Each number is 128 + 32 x the weight over its row's rms, rounded and kept within 0 to 255. Layers, rows and columns count from 0. The size above them is the row's rms in percent of the matrix's.

# layer 5 attention query, 256x256, rms 0.0594, rows 219-255, columns 160-191
size [ 89  94  91  93  90  87  96  89  88  85 102  88  92  92  95  95  86  91  96  99  91  96  98  92  91  93  94  90  91  91  97  88  99 102  84  85  91]
[[133 126 136  97 168 133  76 100 200 150 114  85 166 123 122 130 119 183 128 114 184 119 109 100  75  92 188 161  87 117 139 168]
 [ 60 143 127 156  98 142 138 116  91 106 140 123 135 140 156 132  99 128 148 198 139 144 109 126  44 140 109 137 113  96 109  84]
 [127 113 141 144 112 147 110 209 179 160 114 182 129 137  81  68  91  99 100  86 122 156 123 169 195  65 140 133 129 136  80 119]
 [142 122 100 122  76 110  99 201 142 114 182  87 217 114 137 115  95 136 162  56 111  97 119  87  93 133 132  99  93  98 185 161]
 [ 48  64 133 113 155 139  78 121 110  88 140 112 171 142 129 185 126 151  91 141  98 106 158 146 154 118  68  95 112  73 145 144]
 [ 97 143 120 128 120 151 123 137 133 192 159 134 136 177 177 140 147 123 142  97 176 135  66 106 116 207 144 154  99  90 169  88]
 [179  85 125 129 124 106 149 174 114  86 100 158 105 118 110 118 112 146 122 151  72 145 184  53 173 109 182 180 130 171 139 121]
 [161  66  87 120 139  67 167 160 106 135 160 132 156 200 155 145 124  75 148  79 113  86 132  97 108 101 121 169 162  97 178  95]
 [127 184  64 171 127 163  68  93 122 153 152 137  44 147 120 125 151 107 185 145 137 156 146 115 143 117 115 122 127 119  66 145]
 [104 170 105 188 104 187 142  77 176  82 118 166 129 118 117 119 142 149 126 189 167 154 120 121  69 187 137  87 139 215 128 131]
 [177 133 127 149 159 112 152 162 110 185 134 126 100 126  56 101 151 130 102  91  81  53 146 111 195 114 146 158 124 158 181 108]
 [146 154 154 134  75 162 160 125 156 126  87 160  99  98 102  70  95 161 132 212 134 165 140 113 144 105 174 188 100 135 114 160]
 [143  57 139  99  91 173  96  86  88  98 144 148 120 149 133 124 118 139 170 161 171 179 135 147  85 124 110 109 165  30 154 133]
 [113 130 100 169 107 115 153 116 165 128  95 124 147 149  91 134 117 109 105 177 119 135 136 158  67 159 125 159 102 120 196 120]
 [128 109 156 125 191 101  55 108 121  90 155 136 156 171 178 159 136 163 110 170  99 130  78 121 164 135  89 137 138 147 170 145]
 [165 144 100 116 154 157 101 126 121 143 125 143 141 124 117 128 131 110  82 182  95 122 101 173 129 137 104 209 151 134 119 119]
 [129 127 168 115 109 121 128 146 119 101 152 106 143 157 125 114 146  87 115  53 168 136  81 157 137 162 171 116 125 134 142 155]
 [ 82  93 119 129 155 111  92  95 190  92 127  80 145  98 132 102 141 134 115 116 145 113 200 146 137 149  98 131 149 203  77 165]
 [ 99 111 112 188 140 162 107  72 168 101 114 131 108  87 131 179 128 160  90 145 101 125 130 152 109 182 151 103 145 216 147 178]
 [115 149  35 156 111 147 117  96 143 114 182 124 129  93  95  98 126 129 157 193 157 195 105 152  97 140 158 138 112 173 125 134]
 [121 115 102 138 108 128 121  83 122 148  87 154 134 116 151 160 137 109 128 161  88 104 104 192  43 131 126 144 143 131 147 117]
 [121 118 114 111 136 148 175 121 142 168 126  76 152  76  91  37  91 151 157 180 143 124 119  98  88  36 150  87 111  81 157 116]
 [ 80 114 157  96 133 135 138 148 156 159  84  89 107 197  91  84 128 140 136  91 148  42 141 134  97 146  98 169 140 170 114 115]
 [142 137 168 146 158 108 107 106  85 130 134 121  89 107 142 222 120 167  96 188 126 113 123 116 143  93 137 135 141 156 121 116]
 [183 134 108  88 116 129 145 109 130 154 126 116 115 134 137 172 199 119 100 110 157 124 160 102 140 211  57 123 124 103 151 136]
 [117 162  94  98 118  88  94 109  97 133 109 184  69 109 112 167  97 154  97 200 137 125 127 117 160 137 122 108 148  93 145  87]
 [143 105 158 100 123  69 155 110  95 100 121 121 150 101  66 139 152 131  36  88  97 127 108 183 129  90 107 110 125 122 125 144]
 [135 137  81 167 144 169 149 119 152 190  73 108  94 120 169 152 128 115 127 123 122 103 187 121 114 103 179 101 122 120 136 107]
 [122 108 136 101 185  69  91 126 137 112 144 156 134  63 132 112 142 133 157 111 125  89  94 149 120 103 119 157 147  96 120 139]
 [ 91 170 102 209 185 101 144 114 148 181  97 140 107 103  94  57 108  83  89 164 192 133 175 106  89 148 150 117 111 168  96  72]
 [146 114  46 157 140 144 197 114  74 121  91 174 116 131  79 110 150  79 128 153 133 163 150 172 143 131 161 114 141 132 100 105]
 [ 97 101 183  64 110  94 104 100 167  87 137 129 130 171 114 102 121 112 113 135 110 116 157 130 137 108 162 124 147 116 134 170]
 [144  96 159 108 140 146 127  67 124  41 145 176 147 141 150 190 136 157 135 132 171  90 143 156 123 168 105 157 159 114 158 133]
 [131 133 130 149 145 125 113 136 191  88 135 112 155  84  43  50 142 138 145 145 117 135 160 120 104 113 122  97  65  97 159 168]
 [143  82 124 132  44  70 101 103 157 109 137 180 115 125  82 126 117 138 117 168 149 181 149 134 121  90  53  92 101  82 127 152]
 [151 145  86 173 106 151 128  93 146 126 126 176 147  96 101 179 158 113 104 209 100 167 159 135  97 171 108 108 148 149 119 122]
 [185 161 181  74 126 139  58 111  90 132 124 103 162 143 143  96  85 126 128  76 176 148 136  92 134 128 175 126 140 203 129 101]]
# layer 5 attention key, 256x256, rms 0.0565, rows 219-255, columns 160-191
size [ 94  95  98  95  90  89 101  94  88  89 104  87  96  96  94 100  88  94  97 100  96  96  91  95  91  91  99  89  91  86  89  92 100  98  82  94  91]
[[175 119 193  95 134 151 107 138 200  76 174 191 128 188 136 118 165 133 133 184 113 125 139 167 115 129 101  90 118  70 124 127]
 [151 150 190 135  88 202 117 124 151 156 105 174 173 131 167 155 166 158 113 147 111 112 126 148 141 184 206 166 139 146 127 133]
 [144 132 147 126 172 157 115 184 164 139 102 148 139 174  83  95 164 142 118 133 161 146 134 138 109  99 153 119 126 137  90 126]
 [125 131 122 134 119 145  70 116 122 121 132  49 103 115 151 109 145  90 171 130 101 117 200  85 113 113 107 130 109 154 125 177]
 [115 136 132 102 122  84  95 154 117 148 178 118  33 120 149 155  70 161 152 135 147 172 165 109 112  83 110 111 171 148  89 145]
 [ 87 113 144 152 149 126 144 100 133 145 141 127 161  84 120 126 183 134 159 116 170 142 133 105 135 184 198 221 178 123 170 151]
 [115 128 113  84 130 121 176 165 178 106 137  70 167  68  86 115 103 147  56  90 107 156 118  83 173 132 123 145 152 130 157  94]
 [150 116 124  89 221 161  86  94 103 114 170 168 113 128 156 149 136  37 170 112  80 169  97 157 114 147 127 201 111  69 131 115]
 [128 147 113 138 129 158 155 129 104  89  83 139  99 154 138 144 121 156 166 137 125 117 126 142 181 106 188 101 106 137  89 153]
 [181  92 128 171 123  94 140  50 129 130  62 140 115 146  94  94  74 147 155 169 121 133 155  70 105  91 167  93 187 208  62 152]
 [156 120  83 134 144 132 133  98 122 130 171 138 110 147 122 168 146 114 132  88  82  73 168 123 182  73 125 147 121  86 184  98]
 [141 132 146 100 104 117 102 165 124 102 105 142 110 190  81  93 109 117 113 176 142  93 167 167 106  69 136 126 106 131  95 161]
 [145 118 174 124 108 111 128 164 108 146 162 128 128 135 140 154 127 148 178 165 144 103 125  82 121  25 106 139 158 147  99  96]
 [140 144 106 131 119 128 162  58 136  90  95 133  50 139 120 180  93  87 198 155 151 145 154  75  86 103 151 141 167 154 164 138]
 [140  73 147 145 139 128  88 213 113  70 155 151 122 152 151 163 138 138 103 114 171 120 110 113 168 124 107 116 196 152 106 142]
 [135 160 148  95 127 139 131 126  85 124 116 143 128 170  90 191 139  72 162 130 129 130 180 150 128 120 114 160 143 151 176 129]
 [163 117 185  93  81 127  83 130 123 123 164 172 173  75 111  91 155 154  99 108  85 117  87 183 141 196 140 122 135  83 120 125]
 [123  88 112 135 125 146 136 113 141  91 115  90 121 108 112 101 146 168 127 128 124  96 143  68 110 124 170  98 165 202  95 123]
 [ 91 140 161 152 123 164 161 113 144  91  88 129 130 130  94 144 159 138 117 175 115 166 135 127 110 119 162  86 101 176 188 139]
 [150 167 119 110 122 148 122 132 124 137 127 121  76 177 125 144 106 179 159 142 120 161 114  94 142 128 186  88  98 146  67 180]
 [149 186 151 193 135 127 148 126 131 165 148 108 131 130 111 198 122  66  89 122  97 181  98 123 130 115 120 131 124 152 187 140]
 [102 123 156 181 149 108 154 145 127 122 136 141  77 128  89 121  66 165 156 115 154 138 168 131 156  78 121 148  68 128 118 146]
 [156 136  91 121 141 115 108 149 179 139 155 148 183 141 112  84 132  81 139 106  94 198 147  94 119 127 118 134 175 155 129 149]
 [106 118 107 139 133 131 163 109 143 200 147 180 174 119 105 111  71 133  98  93 138 109 145  92 152 143 135  72  59 172 123  76]
 [161  94  86 125 113 121 106 174 186 169 145 134 142  93 152 139 198  70 115 117  95 119 105 115 117 151 118 146 121  99  86 110]
 [172 123 121 148 139 113 112 102 134 163 147 140 118 128 144 150 105 114  99 127 112 102 115 165 197 197 108 157 103 104 174  50]
 [108  74 113 130 141 136 181 175 135 133 169  89  58 160 142 164 113 152 109 128 130 147 154 160 164 110 112 108 109  52 178  98]
 [122 203 138 163 175 146 115  95 164 154 155 124 132 104 127 135  86 107 153 121 148 113 133 109 131 145 160 121 168 151 183 170]
 [173 137  53 119 152 106 145 106 129 107 146 137 194  55 186 171 127 113 129 173  47 171 102 158 114 174  64 162 158 141 163 126]
 [ 96 158 122 136 160 157 189 100 172  92 105  93 135  77 115 163 122 163 128 127 128 156 130 152 118 141 174 140 149 196 146 161]
 [112 106  73 153 158 154 156 145 137 133  87 137  92 134 114 142  92 117 179 113 139  94 122 158 127 164 192 138  76 138 148 115]
 [158 148 130  69 172 129 106 172 127 135 125 114 185  95 105  70 193 144 139 111 145 133 104 125  65 125 158 140 133 103 136 108]
 [151 128  99 156 157 143 133 142 195 149 126 115 144 125 142 123 144 143 171 135 113  91 131 166 100 128 162 175 121 161 167 177]
 [141  95 136 162 117  99 129 113 162  94  95  79 168  65 102  59 124 126 108 145 171 144 179 111 134 139  89 129  94 114 148 117]
 [ 85  85 189 114 126 126 121 115 117 116 148 101 129 134 155 116 135 145  86 142 205 114  68 111 145 127 137 100 107  72 110 108]
 [134  98 133 132 102  78 116 111 128 158 118 133  96 151  87 103  78 120 138 147 131 175 150  53 152  78 144 149 109 187  80 107]
 [122 159 129 123 114 202 141 112 157 112 150  79 173 125  95 101 149 150 135 125 128  87 139 154 100 136 159 172 127 161 153  27]]
# layer 5 attention value, 256x256, rms 0.043, rows 192-254, columns 160-191
size [ 97  99  98  94  89  97 102  90  96  99  97  85  96  99  90 102 112  96 101  97  93  96  99  96  93  94  96  96  98  93  89  96 106  95  96  98  94 104  99  92  95  95 100  98  98  94  99  93 109  98 101  96  98  95  97  88 104  95 104  98  99  99  91]
[[ 95 144 161 111  97 153 121  68 159 145 147 149 196 102 116 150 174 112 201 114 128  82 200  95 167 135  78 127 146 146 108 153]
 [ 86 143  85 109  93 128 146 101 111 148 205 216 134 184  94 133 170 105 153 104 154 204 161 165 115 109 150  90 153 124  74 151]
 [ 68 161 125 120 114 137  88 157  97 157  55 130 133 115 150 137 126 119 110 128 130 132 212 148 105 148 124 120 190 155 113  97]
 [121 140 149 116 141 168  83 144 202 182 138 105 119 113 146  41 127 101 134 124 126 164  60 161 170 104 123  80  98 171 128  82]
 [ 50  83 137 193  99 171 198 121 127  77 117 119 179 130 124 126  66 113 141 162 116 120  90 149 159 131  71 131 168 136 153 106]
 [126 168 139 135 171 142  92 103 130 119 145 110 156 160 106  84  93  89 151 128 166 199  94 146 118 136 145 126 104 172  81  84]
 [122 187 140 161 204  85 156 146 157 108 132 132  81 104 124 157 121 166 117  94 149 113  81 120 117 126  99 168  77  97 144 114]
 [132 165 143 108  83  62 182 148 132 126 188 207 184 125 135 114 120  88  87 166 141  96 110  81 206 146 135 153 110 112 139 110]
 [ 98 114 150 156 174  59 109 128 120 126 121 141 206  80  82 116 124 131 140  93 141  78 113 131 162 120 128 166  77 145 155 113]
 [147 127 157  87 145 143  87 127 144 132 100 153 100 215 118 142 162 158 125 106 137 169 140  78 119 112 102  93 108 101 106  80]
 [124 177 111  63 116 111  66  96 170 154 140 166  49 132 143 148 131 147 159 129 109 136 145 147 137 110 114  46 137 135 142 142]
 [130 120 117 114 126 123 115 102 171 151 136  99 146 135 150 207 152 122  95 202 139 145 145 127  34 123 108 124 162  92 126 113]
 [144 142 176 124 101 156 104 150 161 148 124 149  97  47 160 126 139 110  95 121 173  39  99 142 135 111  94  97  87  93 195 169]
 [ 77 111 152 118 135 157 123 129 128 151 111  69 170 120 167 192 146 100 133  44 128 198 109 129 100  83  70 130 125  91  98 137]
 [124 136 139 113  74 141  79 157 156 110  85 149  47 132 107 141  76 146 133 126  96 164 119 145 123 192 171 104 106 118 133 153]
 [127  58  94 167 140 139 172 196 116  89 102 184 109  93 107  94  84 111 145  67 178  78 161 116 115 127 141  95  78 135 145 106]
 [137  84 115 114  55 119 137 177  99 128 109 157 218 163  96  92 120  70 135  94 154 103 179 179 130 119 121  60 121  74 116 174]
 [ 83 116 107 129  15 137 173  64 174 136 138 102 165 101 134 144 143 129 151 144 139  96  98 160 131 119  73  83 174 125  83 163]
 [137  28 116  95 116 231 150  96 158 148 124  89 140  83 104 148 150  84  81 166  56  69 114 137 173 121 125 121 107  47 155 139]
 [139  99 140 126 110 184 150 128 161 133 131 183  67 140 111  75 155 117 103 157  77 129  94  93 126 166 125 124 151 133 126  97]
 [ 98 130 117  79  77 165 148  91 180  96 116 117 179 142 143 166 130 100 147 107 151 229 126 130  64 125 127  97 119 132 182 117]
 [125 130 180  37 121 123  83 200 114 157 110 121 156 123 161 169  79 101 155  91 111  90 127 189 142 114 103  74 113 120 190 145]
 [144 117 184 125 180 111 188 138 101 113  33 159  87 126 119  73 135 177 113 144 143  13 129 166 166 139 155 142 134 132 139  88]
 [116 163 138 137 161 138 157 102  93 149 152 190 153 101 153 120 105  87 126 190  96 164 105 118 201 103 151 160 126 118 124 155]
 [136 133  77 139 153 222 151 156 133 169 159 137 125 162 130  75 126 177 129 117 165 139  96 119 171 130 136 118 129 141 175 102]
 [164 120 139 147  71 156 143 164 120 179 118 107  50 150 156 137 129 130 153 106 146 175 124  84 171 127 127  71 159 102 124 101]
 [ 99  71 146  81 127 123  91 155 143 142 113 139 152 109 111 129  79 157 112 111 123 135 140  70 174 149 139 147 152 178 128 146]
 [107 108 137 112  92 134 128  81 166 120 149 151 108  57  99 111 124 150 123 135 139 150  96 195 136 144 144 110 162 109 115 121]
 [153 117 115  98  80 119 150  85 131 126 101 140 129 186 104 137 134 202 143 123 127 217 144  80 144 135 187 186 153  85 118 140]
 [126 130 163 118 177 207  90 136 182 107 167 246 168 155 132 115  87 150  98 117 117 152  86 138 172 145 133 140 121 172 132 137]
 [137 116 109  84 125 109 139 111 144 160 157 103 149 179  66 138 157 156 115 121 117  77 174 191 140 104 114  86 135 151 157 197]
 [139 125 136  98  83 204 138 175 131 167 165 118 158 127 157 121 105 118 143 167 100 104 192 141 132 109 136 120  82 133  88 126]
 [176 129  86 108 125  79 106 181 132 121 137 105  94 144 122 131 100 129  92 132  92 176 132 116  73 117 164 114 111 111 131 148]
 [101 127 140 136 211 113  95 101 155 159 131 107 227 107 106 127 202 158 183  81 133 145  45 131 162 128 104 186  99 146 160 103]
 [107 127 103 144 129 158  96 110 114  39 152 127 122 124 141 101  88  71 100 113 150 155  74 162  88 152 140 157 129 160 107 166]
 [117  86 116  56 102  98 112 134 130 114  79 109 115 138 125  71  91 125 121  71 141 153  89 108 149 135 139  57 177 121 169 108]
 [112 161 207 112 138 142 178 130 141 190 156 164 151 141 119 122 156 117 143 131 158 147 166 118 157 106  99 152 171 100 133 157]
 [121  97  62  98 177 153 138 156 134 123 161 112 107 116  79 128 104  73 158  96 143  25 139  89 111 129 115  93 112 141 102 102]
 [118 138  89  39 119 121 156 107 149  84 114  93 122 136 157 178 153 159 145 133 145 211  77 161 141 110 145 107  98 105 138 136]
 [106 114 104 137 123 121  76 108 143  88 139 148 146 172 128 150  46  94 125 117 147 112 139 158 152 136 150 109 176 170 130 108]
 [120  86  96 139  82 177 159 160  95 101 161 223 103 148 161 156 124 104 129 168 120 198 126 152 165 135  88  95 160  92  99 164]
 [102 160 140 156 154 163 126  96 155  72 143 167  70 180 181 154 118 135  99 109 142 162 156 131 135 115 107  84 140 130 164 106]
 [124 150 137  97 186 140 113 143 141 154 130 135 101 136 137 165 124 150 149 157 151 113 106 134  81 117 173 157  73 193 124  67]
 [125 116 204 130 154 101 143 152 122 149 152  98 167 205 136 155 130 141 143  65 117 157 113 115 123  97  83 156  80 100 123 157]
 [ 89 168 146  84 179 165 106 114  93 169 113 133 101  81 138 161  89 147  88 161  81 143 188  75  85 122 110 156 152 177 132 125]
 [125 181 139 134 126 202  90 131  92 116 147 127 167  90  97 152 118 124 111 135 129 101 172 111 106 154 152 113 132 200 142 122]
 [ 82 169 138 147 130 140  90 109 144 117  67 150 171 110 237 123  79 120 172 151  96 148 116 150 154 126 116 104 128 118 119 140]
 [128 111 170 157 122 122 171 154 104  77 112  50 144 121 161  80 133 184 126 102 157  75  80 106  96 117 144 153 138 152 141 101]
 [114 111 117  66 149  98 158  84 132 167 128  95 128 103  57  97 137 132 138 117 152 133  72 103 133 123 144 110 138 115 150 100]
 [156 148  92 108 109 120 128 124 200 101 116 139 103 150 120 105 107 154  88 129 104 148 139 100 171 137 157 115 103 107 164 112]
 [158 114 155 126 182 144  99 129 130 111 132 109 102 152 138 173  71 144 127  78 123 104 168 176 122 125 160 127 162 164 165 121]
 [126 102  88 157 101  82 153 134 126 154 124 104 147 186 100 111 184 142 138 142 105 135 113 132 147 133 102 101 130  93 108 156]
 [118 126 163 105  95 104  76 147 160  99 168 150 209 108 146 141 168 118  94 153 132 114  62 147 156  90 120 150 108 134 145 122]
 [108 121 125 131 160 162 172 179  91 162 122 167  96 139 112 165 109 118 184 107 121  58 170 124 100 113  98 106 169 156 155  99]
 [ 70 107 120 143 151 164 136 114 126  99 115 158 111 153 181  70 151  92  97 113  87 167 148  93 148  73 139 126 147 142 138 126]
 [136 142 213 141 181 121 147 136 157 128 141 142 130 103  92 175 114  98  74 165 128 111 130 143 116 139 187 146  90 166 129 139]
 [143 129 157 171  53 119  70 163 146 150 104  68 212 156 147 138 137 138 139 141 150  70 128 115  84 133 116 121  36 140 148 152]
 [135 126 116 113 136 139 133 149 114 109 165 110  89 105 112 152 145 165 122  91 139 123 129 125 150 156 118 112 199 113 166 134]
 [171 120 109  94 111  75  69 137 141 111 160 210 121 151 194 177 132 156 118 136  99 121 146 205 122 141 150  95 143 148 102 161]
 [119 136 105  33  92 140 148 160 200 211 100 184 113 121 186 153 179 116 188 104  83 120 102 120 155 124 158 116  94 127  88 105]
 [ 98 102 140  76 155  82 127 121 184 121  72  70 126  85 172 116 172 149  64  97 119  64 107 134 174  91 156 143  76 149 146 117]
 [126 124 186 153 137 104 109 124 186 151 149 151 155 132  41 175 115  38 137 100  95 159 174 130 180 145 167 146 129  97 143 109]
 [ 77 169  91 153 137 116 145  37 138  97 179 108 140 129 105 144 129  76 156 108 135 102 130  79 132 100 130 103 139 137 129 191]]
# layer 5 attention output (transposed), 256x256, rms 0.0458, rows 192-254, columns 160-191
size [ 94  98  95  78  89  89  95  91  93  94  94  81  95  94  85 104 110  97 101  94  87  91  95 101  94  94  92  95  97  90  91  96 102  90  91 100  92  99  94  87  94  93  96  95  99  93  98  90 106 101  96  96  99  92  90  85 103  93  99 101  94 100  93]
[[120 165  99 148 161 154 125 145 135  67 121 104  95 194 171 215  81 179  74 144 104 150 132 167  81 148 135 155 113 116 129 147]
 [141 119 172 130 179  79 102 136 174 113  44  75 150  71 157 125  82 129  86 154  81  63 157 126 132 104 174 192 127 129 137 122]
 [146 113 146 119 114 130 138  69 120 101 148 113 117 139  80 174  99 156 114 111 111 171  76 135 152 146 123 163  76  98 168 138]
 [164 169 103 137 132  71 136  85  50 104  76 105 121 120  76 160 127 109 124  97 149 164 135  81 151 123 114 131 196  95 139 105]
 [153 183 111 103 125  56  51 167 119 104 165 137 110 107 115 123 147 162 103 117 121 127 156 135 119 131 198 100 118 165 102 141]
 [131 116  90 111  96 130 147 195 128 152 136 124 105  57 126 138 153 158 156 154 115  64  98 119 139  90 135 134 138  71 149 146]
 [136  61 132 120  65 166 176 103 134 161 133 172 145 165 135  79 174 137 117 180  89 114 175 151 138 141 157 145 131 111 120 133]
 [140  63 100 121 131 124 123 172 125 166 102  77  85  99 110 117 119 185 129 119 128  93  86 159  90  49 172 124 138 171 147 127]
 [ 94 100 107 116 117 127 159  92 120 158  74 125 123 121 153 127 110 103 107 168 115 126  53 107 108 141 158 106 137 120 172 151]
 [145 106 130 121 149 120 190 104  69 111 167 116 117  50  93  87  89 104  95 122 136 113 108 116  72 121 123 134 209 109 108 204]
 [132 100 184 177 137 133 113 124 136  67 122 110 176 155 100 150 109  87  76 130 136 128 148  83 155 103 121 183 105  65 146 127]
 [125 159 138 177 106 147  80 128  84 117 119  89 123 151 114 102 164 153 108 134 144  88 100 140 250 112  91 191 101 139 149  74]
 [120  80 121  68 124  88 103 147 133 124 168 117 154 179 136 141 130 120 126 162 140 188 131  93  97 159 147  77 153 160 131 113]
 [171 131 130 171  91 154 120  91 111 102 141 141 127 105 106 101 124 166 137 135 150 123  82 128 136 155 190 154 140 125 139 134]
 [ 99  86 145 184 174  98 158 152  96 150  97 145 147 156 145 142 123 133 135  72 167  79 206 127 134 119 110 174 132 146 131 137]
 [158 202 174 110 151  98 106 120 160 145 122 112 180 120 174 139 155 154  84 220 112 167 132 153 119 152 146 108 161 154 133 151]
 [149 205 128 125 160 125  80 145 151 102 104  96  74  85 109 185 107 155 126 208 107 163  87 122 150 140 138 133 141 140 140 154]
 [175 137 111 178 170 138 106 119 106  95  99 162 117 135  90 122 133 114 124  95  94  99 167 119 128 140 174 164 111 187 156 111]
 [123 189 162 108 175  96  84 140 181 108 100 161 111 166 138  97 102 149 110 134 148 140 145  92 169 152 100  97 141 148  99  88]
 [142 139 137 132 128  32 105 115  97 164 108 133 151 113 136 177  68 134 161 111 169 154 123 147 145  94 157  91 152 130 173 141]
 [149  95 116 193 145  86 130 163  61  96 150 120  92 100  91 109 118 147 161 107 144  82 116 119 142 139 153 163  89  53  93 162]
 [110 140 123 172 149 121 118  79 137 140 158 141 139 146  98  62 160 126  65  98 139 148  79 105 110  83 111 163  96  73 130 125]
 [141  98 118  94  77 148 137 106 179 121 146 161 188  76 110 169 126 116  97 159 126 185 108 101  56 166 107  93  89 122 109 142]
 [133 119 139  71 164 153 111 185 192 126 130 136 129 135 104 109 127 155 124  81 131 120 159 149  61 125 152  68 157 101 107  96]
 [127 162 162  62  75  71 126 156 102 120 127 145 106 152 119 158 105  93 153 156  96 118 121 147  93 132 136 163 115 102  84 117]
 [125 166 135 104 129 165 148 124  61 121 162 178 178 152 129 157 157 139  91  90  92 101 162 168  63 126 105 135 111 149 140 175]
 [100 122 140 190 121 100 157  71 138  87 164 149  75 154 176 160 177 166 150  99 149 113 158 121 128  72 131 173  69  78 129 104]
 [150 111 135 124 142 114 119  94  71 138 131 131 152 203 182 187 173 118 153 137 122  88 131  96 122 161  75 124 132 139 100 118]
 [112 100 152 119 142 175 163 108 101 118 177 147 113  58 146  96 110 144 119 121 201  78 155 175  56  97 124 156 132 117  89  71]
 [144 126 133 117 118 125 178 140 129 169  98  74 103  97 104 166 143 101 174  70 112 113 125 119  79 109 154 137 116 100  78 178]
 [157  69 117 142 119 119 117 106 121 143  88 137 139 115 168 151 139 137 184 147 147 176  99 115  94 179 118 117 149  92 172  97]
 [100 146 105 177 196 112 128  89 219  62  72 142 111 132  81 116 172 153 110 101 106 123  76 139 131 108  51 143 150 142 120 172]
 [ 86 153 132 148 111 162 124 107  67 153 122 155 146 147 167 127 166 144 126  74 148 115 145 129 156 117 155 135 172 102 104 113]
 [117 148 142 135  85 155 112 150 131 150 140 142  83 149 118 136  66  61 116 108 127 154 161  59 119 190 158 136 116 124 179  83]
 [151 135 104 102 138 130 115 166 144 206 111  75 125 129 179 144 138 172 165 140 150 112 182  92 168 139 143 131 106 172 134 107]
 [108 157 121 153 179 130  95 136 178 158 204 139 126 138 141 106 112 112  86 133 115 144 154 153 158  84  94 174 149 154  58 157]
 [139  96 129 113  72 207 152  89 152  85 109 120 165 102 125 115 145 142 102 166 119  80  77 146 130 104 170 120  89 136 157 164]
 [136 150 159 150 138  76  90 101  98 142 118  90 125 145 177 143 147 194 135 158  94 187 110 167 151 121 128 139 121  68 119 113]
 [142 113 132 128 173 102  93 147  93 162 141 150 121 112 169  93  89  95  92 124 136  74 199 129 137 103  95 152 180 130 145  94]
 [174 161 143 140 103 117 140 107  93 116 171  75 146 113 157 179 111 154 177 116 147 115 124 120 140 154 141 171  71 101 123 139]
 [172 114 136  72 166 132 138 136 105 124 184  77 103 126 120 116 145 191 153 135  94 113 157 127  97  65 118 183 135 128 136 106]
 [164 138 126  89 149 113 168 158  64 135 149 139 113 121  71  75 116 105 132 153 121 142 150 157  75 100 160 166 166  71 104 172]
 [ 96  67 115 128  70 128 119  76 152 151 147 151 142 127 103  78 138 144 130 139 111 178 115 106 146  75 106 147 112  56 179 163]
 [116 179  85 106 102 214 115  93 168  53 111 104 113  54 140  88 127  87 118 156 146 144  94 127 149  84 160  60 123 156 142 128]
 [110  50 107 157 125 106 174 147 222  91 134 151 155 155  96  53 150 148 123 100 142 106 131 142 127 156 129 180 118  61  84 157]
 [ 91  94 102 128 104  80 134  88 135 138  79 110 101 143 202 167 125 135 179 105  90 147  91 141 145 191  84 151  77  93 135 128]
 [158 174 143 127 101 157 105 165 104  78 129  63 110 152  43 199 134 157 135  71 159 113 165 107 151 183 133 152  71  99 183  98]
 [ 97 130  91 150 103 102  93  83 107 177 149 118  94 134 130 178 113  64 122 133  96 173 123 149 158 170 102 134 131 150 125  87]
 [159 153 129 175 125 122  52 141 121 109 130 125 146 131 199 184 143 100 167 153 143 135 109 124 185  97 124 133 104 169 160 172]
 [121 135 131 102 177 114 169 125  76 150 107 193 131 140 136 106 134 118 155 101 166  91 192 139  99 141  64 141 126 124  87 139]
 [ 94 150 141 163 108 120 109 110  89 139 111 127 138 161 151 100 176 145  86 162 114  96 138 117 112 163  77 112 134  72 118 105]
 [161 118 131 130 135 145  86 126  90 140 153  90 131 129 132 184 120  78 131  96 142 155 131 114 122 162 105 135 134 160 121 126]
 [149 145  92 154 152 168 100 162 118 177  90  73  91 159 114 119  84  98 156  92 131 144 140 141 161 121 144  83 103 190 144  86]
 [125 134 155 150 145  35 130 142 147  96  93 151 169 109 136 125 153 157 109 164 141 148  52 103 128  82 200 103 156 115 177 190]
 [127 181 158 101 157 130 138 142 140 149 110 157 127  93 139 183 142 138  96  75  81 109 110 129 186 126 135 124 125 127 103 148]
 [130  83 133 106  74 103 125  79 130 116 118 159 152 112 200 110 147 129 134  63  90 121  84 117 113 102 153 139 128 105 117 161]
 [121 102 112 101 202 141 185 133 111 140 114 175  98 106  67 117 131 114  90  33 120 171 104 122 146 141 117 186 182 124 135  91]
 [104 123 136 112 126  98  95 168 130 181  92 170 170 127 171 129  91  73 149 147 147 127 153 152  99  94 132 102 102 172 123 124]
 [116 148 202 172 169 194 129 156 118 119 140  91 163 130  96 124 101 150  68 163 107 128 111  79 123 135 115 166 135 152  96  64]
 [100  70 148 231 167 118 146  92 152 125 108 118 141 140  47  95  67 148  95  85 134 138 157 105  83 125  91  99 171  79 149 130]
 [184 135 114 157 148 128 153 141 128 126 128 184 117 158  95  60  90  85 128 120  87 154  84  70 114 137 130  97 135 124 125 129]
 [157 140 115  78 119 138 105 147  93 100 183 104 135 179 203  98 109 187 194 120 212 159 112 106  88 139  51  27 147 166 134 142]
 [197 123 121 131 123 130  59 197 105 129 134 109  73 129 137 133 106 147 110 116 126 153 134 144  94 208 110  86 113 131 116 127]]